config.yaml
n_layer: 11
d_model: 448
n_head: 7
n_kv_head: 7
head_dim: 64
d_mlp: 1792
vocab_size: 8618
activation: "gelu"
norm: "layernorm"
norm_place: "pre"
norm_eps: 1e-05
positions: "rope"
rope_base: 100000.0
rope_fraction: 0.25
qk_norm: false
attn_scale: 0.125
bias: "all"
tie_embeddings: false
parallel_block: true
init: "trunc"
init_std_qkv: 0.0229
init_std_o: 0.0
init_std_up: 0.0229
init_std_down: 0.0
optimizer: "ademamix"
lr: 0.000406
beta1: 0.9
weight_decay: 0.99
lr_head: 0.00527
grad_clip: 1.0
warmup_steps: 431
schedule: "wsd"
decay_fraction: 0.345
decay_shape: "pow"
final_lr_fraction: 0.0
batch_tokens: 65536
seq_len: 1024
doc_mask: true
train_tokens: 448200000
steps: 6839
dataset: "wikipedia_en"
Each number is 500 + 50 x the weight over its row's rms, rounded and kept within 0 to 999. Layers, rows and columns count from 0. Numbers have three digits each. The size before them is the row's rms in percent of the matrix's.

# layer 7 MLP up, 1792x448, rms 0.0443, rows 1336-1393, columns 112-223
102:482670455389537477519474539449487488495521492465503445471551582580395534484517456527524517498473531551601475474453547425463464612537480446431527397533522510486592551426466484501502553525509469438526573437518482457564461474405446494488546507596600594556456492431498426456508492514488569514532540577586592535563381502465479400540521525356
104:447473465463493422528479548531522511442411459534506528508463519443520550541530445567549496518477450522448602590524441440474486535530477521552555527553526554589570491500573419517465517509532514487541557561502500525536434513489548491476412460486492341458523469512535483436504502473435415449544464516517552452459495392425563540529524526491
095:523513381474580533467483467593493480570497517512456504632446469500524532434445524516514522500539544565523439424475509523411502481538565390490501416473556457513457424597562521594498450516512492470504504446507488529562375508503420472465518544457580445479438457550459425449500491459516467597528583434553535474527456580486537500508549490469
096:481493411456611471403566492440556560525505556497499513412531576592472399486540452503612605458436478522575510453474428499511482522565501526509477450599462545493431495552553425491408466556526528486437539497410464487445513566478437537528452479577433524447487483479528370408476533503368504548616509529441450382489493535519590518515533415471
101:578528507541537521507436566505474528471462456485532413475559585513500492569511557519495516415462512498529445422359553521514523522539517589504501517467633467560585505448485472504404441490493485538423507484467495512571484465441501588502471462519449438495492479550541454539544505480417508529486442586526544539550486418554466480488539537454
091:490509424485467474501566490484482446519524444444383511437522472436530595499398500550504634532525479506469522463575546452421562509490583522476541469523526446472448524470433471651465556580470484491446507511523452524483542437453540549473527509490400519535474430594495448444453564534505510493568582536515498457583577505535563579398515474540
106:513434475463530563494463448532584455521490574456497536451477460606527479486517517493519572518545476466441453500647483534491559473460483437559474466468449547606501522507512594511448534611518508486434386478468437553551536438507550464503459446596456481501592570564484557523580509377450499508519565467495450569504544501631499545492478513549
090:584556574490504554501494514444558428548510497526555585523422462588501588451350465413417496549517456462601421507546514427428470460508500472529515480508508429584557441516480531510427441403501517498563532432528489528548476492503507499464506482516510462561455443542570476411448361458504518510475533582421538541506582540547550506405523448552
101:539472456515482416517507508546490552478469569531480517515433434472550471531551444635464390475498464536475490480533487538416564492503449457452504563490508448444447466480497417504460484507445430459482559455436442486530433452556486445447528441466516470479488477473504532449559503535558568504446493494470503528480462478482570585513451509555
107:492470531421541479518466449479501559421501399582531565447432499538516555411437512533470561488463539488444544446440523442544449492486490464481417501553506415500396438541451483480434502514441481513455494558448455480403562524499504509477503559550472446439418427515456436385658428519454522564471572530567525506549503495443589602525471586462
096:438462536474420562492511442495424549469434552509532501499484506529572518487391529453578534550527604586391546484500462484475544507475508463419451554499502517510518561511543556490483490468494417495543413429458549414477507500471463476506444458442518494555502570511444425549567456430507508598419436515477508591535574547434531587585471455470
096:497539549451514533427438453471454436496514460494497486507487477564538518424555504494493491482474520466512433534500548443466526456534517486484487528491475496510458534606488489487433481497609511532511445482461504491501536609440530589552448391500491554504534463551467540607549429508490583521512476466462522541509560540460533528493521461522
105:389596511491514510524432445535443497502428383508488469552548559470530672454524524537531510477536510475535540580559516465580524543476482486570476537528472451516425530467455499451489504531470449499614466575396494543401584471380562467444520464598580506445544482541465552484525512432448507559422543531490550562547481590460564518474488510470
101:448564525448520489495519555510471474488531493376502550531534523458538520493465578489536507546474523485518475531593394493466552513495478535498500527613440456475487527432558391545510554465477433552555565605488489457434474561484548471453516530531493497486541525395515522468524550505494551449422466546522498433424410582486539619423457564474
094:377561528501454502445417472546399452487545484425457595448471456536404501532449413502536591538450449493476527552466485571475626539442423510497460496531434502521451605423471492576445498484594453487594466518493467539494504560555506546514468471439537501453497504524480475452500440553491471465560475545574528522543540449497640506437492494493
097:497479549480518420512493547525502517509552286487561527507413539446569522470536561577485496468479508467510542466502529483507504574540512365505417485473456427559499486556567463455472578485485440488472412405504531608431463534481492544430502468486548465429502516535419513511500547511434549537490524463496508566537448433501530601454474464511
105:393511442503538548402452415514524386578537516479486538436459539529572474439506573499532459519435482462551507453546504484533551547506598535557445578486422478513399434514456585467534508550469498460466598507536532468450517509512481443438460474515539465400589508467571425563495556533593559553480546473513528536464514568497620480548445500538
098:466489520471436489556433477478506633461448540487539583505491439510519482534421524494539554493493465497500445525565509440506447500494497503513443547587494375483451493478432566511468554530552382542452446509516649448451507475424530456525467395485512567457491450505447475527540499544473520481428500601496514490555516484610555480485389520481
103:529489521505440460390505510467416534467466477465556483472395547445451541418508587502459564510448460435557510473476476473576502433521586478465506561486487510502435468528489542444420534560531424500428477420451607503543508516515562617418486439497429448556446597546520541497502392591402431505534461534556544462462634640520415411472539508555
089:445570496410455476462502545514508484455501454501495457421612545450549555522517469498425571466517494558518427462493377425454489543504463454426515463580502556508500528540503529593447475408554450581469555446502514606487526485460499632518468573536447543544476471401530483553493579554525481509532460553502539462384525606510500620521488542465
091:550407496475530492537465570513488489521472448541445421510465443461549581445485549525477470426546478555480580571512382539538487543524516500540484497519522534527483444479563498517499578456508399475528452478500486502519388469475461406435479562518507489484615576427527380447485471481480570524500431505527450526552537584493540612551557590452
102:438501547555493526512524498503573422501392492509512448606591521499492418427585463528429431507487531555461577451541475558524601473571510459369554447531529462625566534477493451473522469473516455468469539572431547540502563553491530537461494438437476410505511519446522492435590418495442341548566517560503585521509470612565560448537531457533
099:488633458560551465460413440411443463548549479525555552514440475474515465461431535504584619434442605469486557428448501498492519504528547549491492498560499459568470436474480413453525491468416535465508527505537481419495432556465501621537533523550525504463505536527517484444459414469521492544597558556503495513551495497491541445552462486351
091:497507547518450520394508529522531544567502506481528468539472472538460529498503494451468552600573369543534548479514377535558548477576587511500524510474548464448471542448475441545463471462512488470530564459549501524411566505554463473524390553491509529429517492508528460373493518469566467468510544499450466468542465485570495533460466561541
099:452581523449502506421490467426489521646444523479591486421507535507454444491544493458544610549476474520549439460498520557431491465501559548464528523479439516525414486427501564489489511453416483499558498541518477396440413454535501535352530435525542508473477454488487550456544436522486528426574522603497466457469534533492507513499525543450
087:577471501587509495572543475468453411509414466500554480594483437505439503496528434562503497603505504564471662567597468556500488430496443480436545474505495412521516444465552453498456518491564511544473594535446471516538509509538418610490503534571573473498508472437445581552390548490526506599543470467458491519526505492458542600543575571432
103:580444487560416500496394447553497472452506514539508487523521488474539473512589440505510465565499523606526447420580520456546526406520459393461512533492504486570553565617493551465496479593556505573535440457416476543456496406437558511485547550535571455580500513526430520557535485510445596513473528540543473553574392556522448546498517562490
092:530557532502519455437501484490497488472518572548463556400494424504518512450481466463526436594402540526450477562533462418586483504478485497538507395527478593550498474552627514517451489452475522563609497550486483492584502465474531576509424409536550467496523418467476517440399493477408611456460553622531535565516547461552514501472512596463
102:531488579506457521442464438543453576503456374422538503497594472482521487546465558390609480479528443607522462480465446551506496497601517521518530530512535511551521484521529576495501527567403516512464523500435554539416445483509421474460507385538466549516465545420424437459494506527395515521484490557505510451486571466593489560466502586491
099:485537430459498462469370427454508486546424477480529516428457580524450483553444529551432590524477424458560413489399478533510516452581506534444567494452388492478505510537476460468510480505558444529564462570485588496508500453518509538380460394501442514478513530495523573475444470526527492495475481477505523432420477451551532501560406468527
098:406552520489543510479468532399531534516454540480487456487434500424505411524497523541500507590500488474480468463512509456499450547603489503543455593438452527537465555437551513422486484651432482485425398540479563408542452528378461474487548410534520453555371391482452438418513393492521509457507494481552476533463531536565504528478470545486
096:572472470436487419466493550504541512597455470538482419494430493453435496488534477520460476441532484435453500503496521540592496436516483496512478563431486470541391514400482467510474546591498505409504375495476476430555507472578562512530531471457506475514424506548481485550438527558416517546491475584521514577550551503536573460428545421537
102:504501466474568447444506431582499537493549513413517451547540553588569491427414480497445462509592386522491587514537451461424475374504527500382501497583484471470424461473430568556430471460511459442516454504464536402499507531502498490516490487448458537507529491484458452469553552554478483512509524517574511520524551463564583505477415509510
103:484471427491527533518516466545484436505514462478462587444477506474477530542467520474474521444490522584462583468549534560378532565507521468465513436503508438592391529519456484513467503637532508446513495559422553449524593542476490437487485542545440490482580530601450456446573554454529521474409559549464539449596547487463555503525501601526
094:539443460376523434477564546513415524455575523511486548507411556454479531551549434516514467457476408631521537421510420504485380558484462562414484426530483426458495498419569451487403481509545501516464448496463492528406440455497436563526488507547484469512423466467458471499529496499592485619490498509537555473504557660474441552512472441412
104:503528562445505503482484502583559500513447463477569472536505523542484491472582436513555444459487497386568555533466458464411524431499506470548438501487491512590524441541548469510507527513503487551503355530483501491543532534509471494521531453545468562482372468509467476502471492477516524573467512517498486520469524482534602450488499499485
101:520514470443557441501506547455449476459490531398555546483575571499579553486507401474532491522551503623564425538499499396561443546500385547556522549549472476568523533508472523517529529502540533520473482499463570550580396509491504448498458468427487433509447446501552525542621521509480492505513465366522460478485541473524496511564516503480
090:544487548560549531494444539441458529604424535486482504506453401472549528521472423516529588567497509581554596539577525474489497528512428469524551393635554508548467525499495392519508484523508420547519481492455500500389514520558495460596434481561489490486482337460467574449534432461537486454518520407524484491535554501415502522547561410427
090:515497516522521532425495480595493466494493459460454534484379437522444566545524417555458565420543566488478501483412409546444584506504492487538460403420584471544447496492533440505542460508499490538490483480470529508547455546579537479496428494457497544470515475528566552564576479502496494522583508484491441548404455435534547520414488502518
101:476523458468514495533482529534497479471455500493501483474555594502502556456535486565514565401638439533479518445469470567471549524601553465490433495624482471421485607461531559513529539466425488517588544546559448494584433496583556492521529539610512479523550471453476547359582493529492439529510496453596509527436428595509480501554490482445
107:522485496406491418511427497502459628424460489479503483526524508518504477459469533532485495463570596530521520529396544403555543509504460518429459467545515492494505515478539535472433510437456496490507416494458493548562549471502498537491546565532521447455472460418502521475444464561477534533450542497498567473587507598492494467511521586496
096:497387519531466445554485479542573575476460469540445524508514477479514496462466397524491601405464476518487503485484383555506468523495457550535512465514512485508354465344514415491503533550475497464472525477443572526482494532498558547455445461608589549496461519534580470424535407509479522462442526571464499469417546539465623520507493583481
102:542472533509505545439480478517465467497495477455565538495533441454563470551512523560550529457387499457570517516556412629529445376514512428579406490473598475508518507500443536479490538529516579486532470541480477591454496460573484474479435524585456511449440547547383470599545558438509488524462420517532447572493485471563474547532399555454
096:563595495515490466488521505548513518481470567416564527400508471579485475466422512431562561521546559520541514478529501504519517508500487512514481556521459480569560507490506470468485456569560395446405511418488519570481501421493550471457520485499400509549520509539533517438590348490508493464438517536452518532509570504559503517557464422531
105:464503493548487603479502558419535531471490492449423422430521537542476483543457535473451517414563533552502441443554461549525455480551511529508506425520426514533534602501552568545471455585470425545448447497458511503505523502529412565489486488505553500519546476406411467555503469457445456494590446512453571631604511535513464468523506502492
104:523552455505451495466415409510463536559447479488477493527551441523434427541467516568430478576514490492544470420590543573491439425491462429387541425489527511535527455578553488533549508591488477418473531412500571481504443510542544546491502437506524544551418528485490474593616507455462482452549430496471535477520514498493606525482489463536
090:448470516507602451496531563527528448539498518453513575466502511406463569530502506723461465492531457503543583486523410499532519334499495502531598411497472440530495524529615508525512413558445439510540447486502538520514465476466495523415526451477554577456478498451537416504511517485559551492609601436594440477517545538538514449504525454505
091:430526507489523545474547492503553471508577513413506523398466573527473473476554487587500531512529482432480603426532441405498397471534576437454545562537479482545512444539454481526590534465471436548507552571499469607482454563442558352489498515464515512489558476570528499499459479440600459518492450479466549391511535496465512458532462528489
094:497597456479459527434404419476526426591445518475396515538608485499503426475447520516429493629616535457544505494576513524424500498485509387416532561504547457488447510586524600540508478519508468407462583523467364434615440433535527520470486541592541532589417480462514490467583406505449502505548462545555504550501450492472444432496509468646
096:559536473488593541590549523486490466553527541506459501482587553568471451461500529498489532484494414442548491491570535456542611507460480518514546503484439577493570542452518497511485449465517543423430586472484543504395449462439436513428421431549505543632472502488542497560481480519427525465391509536476534470499489426500559409502588396454
097:429480552484476539496538580481481506441526596508563495456520463464541506544520475560506498415538526486559511433508431559434523503600514472476558512590508479514516471404444412527494455435533460471457471503491530579591451515488535589617512505495547424522476446532428465480550416540474508536512460468507576441530442603479493523523435524460
100:494438549507431526576554523558567484583525444516519520451501553457549482557571469553467496482549456542538488505552457397498430444487587516410642522565490595551551571440484488538508443474491478569557466567480503438430438497422500608499408462508397396498562555518511435505533451465423497432561587462453424495445495615568536499363509459537
107:480490439467555478487487457489414449470496433449585515471501495490482504386585503593498389491510527505452606404488508537439511457515453462484542426418473505473544413468537475485517599437464490510577542507469505514508550448559476468519433492478545445528526511436396559516455462514512637632598523492584554572567545559538512514531534597559
101:557561481519470488535491489539524463486394469519476470552515463433566435533442532488451519538552504449486631438573415528493520518564554497451562529537502504531589509545502461552492486422511490477496602548474551421445412460534559412578530509534505400518469464405488514522457450511398484459509564494477477495479493474472580516493434391532
089:529471557551543443441463461425550471462503455330481556493486488462541446514446477504584544476550456540545539546621484573363464488505540421442491567538463475469511521517520541449522490425434495567579546440509490484396434537533537551497550455477488456535543482527521580486571488479458552580440511584550577458607564517522488531401441572490
099:480466492517456517546499428475468470610482516484445506482564468475541450508395583525542543443428602539427502411413488567514478431444452468514488560582503426540430574488488594524508536522531523495513586514407477578471513438515513473553532489634541520479546549491459492399536442514542524498464465564549452422531543507471506477457396530534
100:464474630571476527563473509431499479554546416522415516389586483468518508370435533437459484341471442534525479465532500496522459551509535492444520459585469492529451482487462505442518461523492399441469518574584520508498501486425542614458504495560546501491440504418439445473526473523496459482509538597552451493490438532482579525590487457436
096:564573606516518518509555455427458466603482519468489491549434591507493481404426500439531511523445508460597553501535526506598446454499487517542493481450534460462601487653458445562489521486549543531537520491503430508454479478475556411482545483536471425439512536582530549631498487553575479535462454538589546539603498441444560474493563391595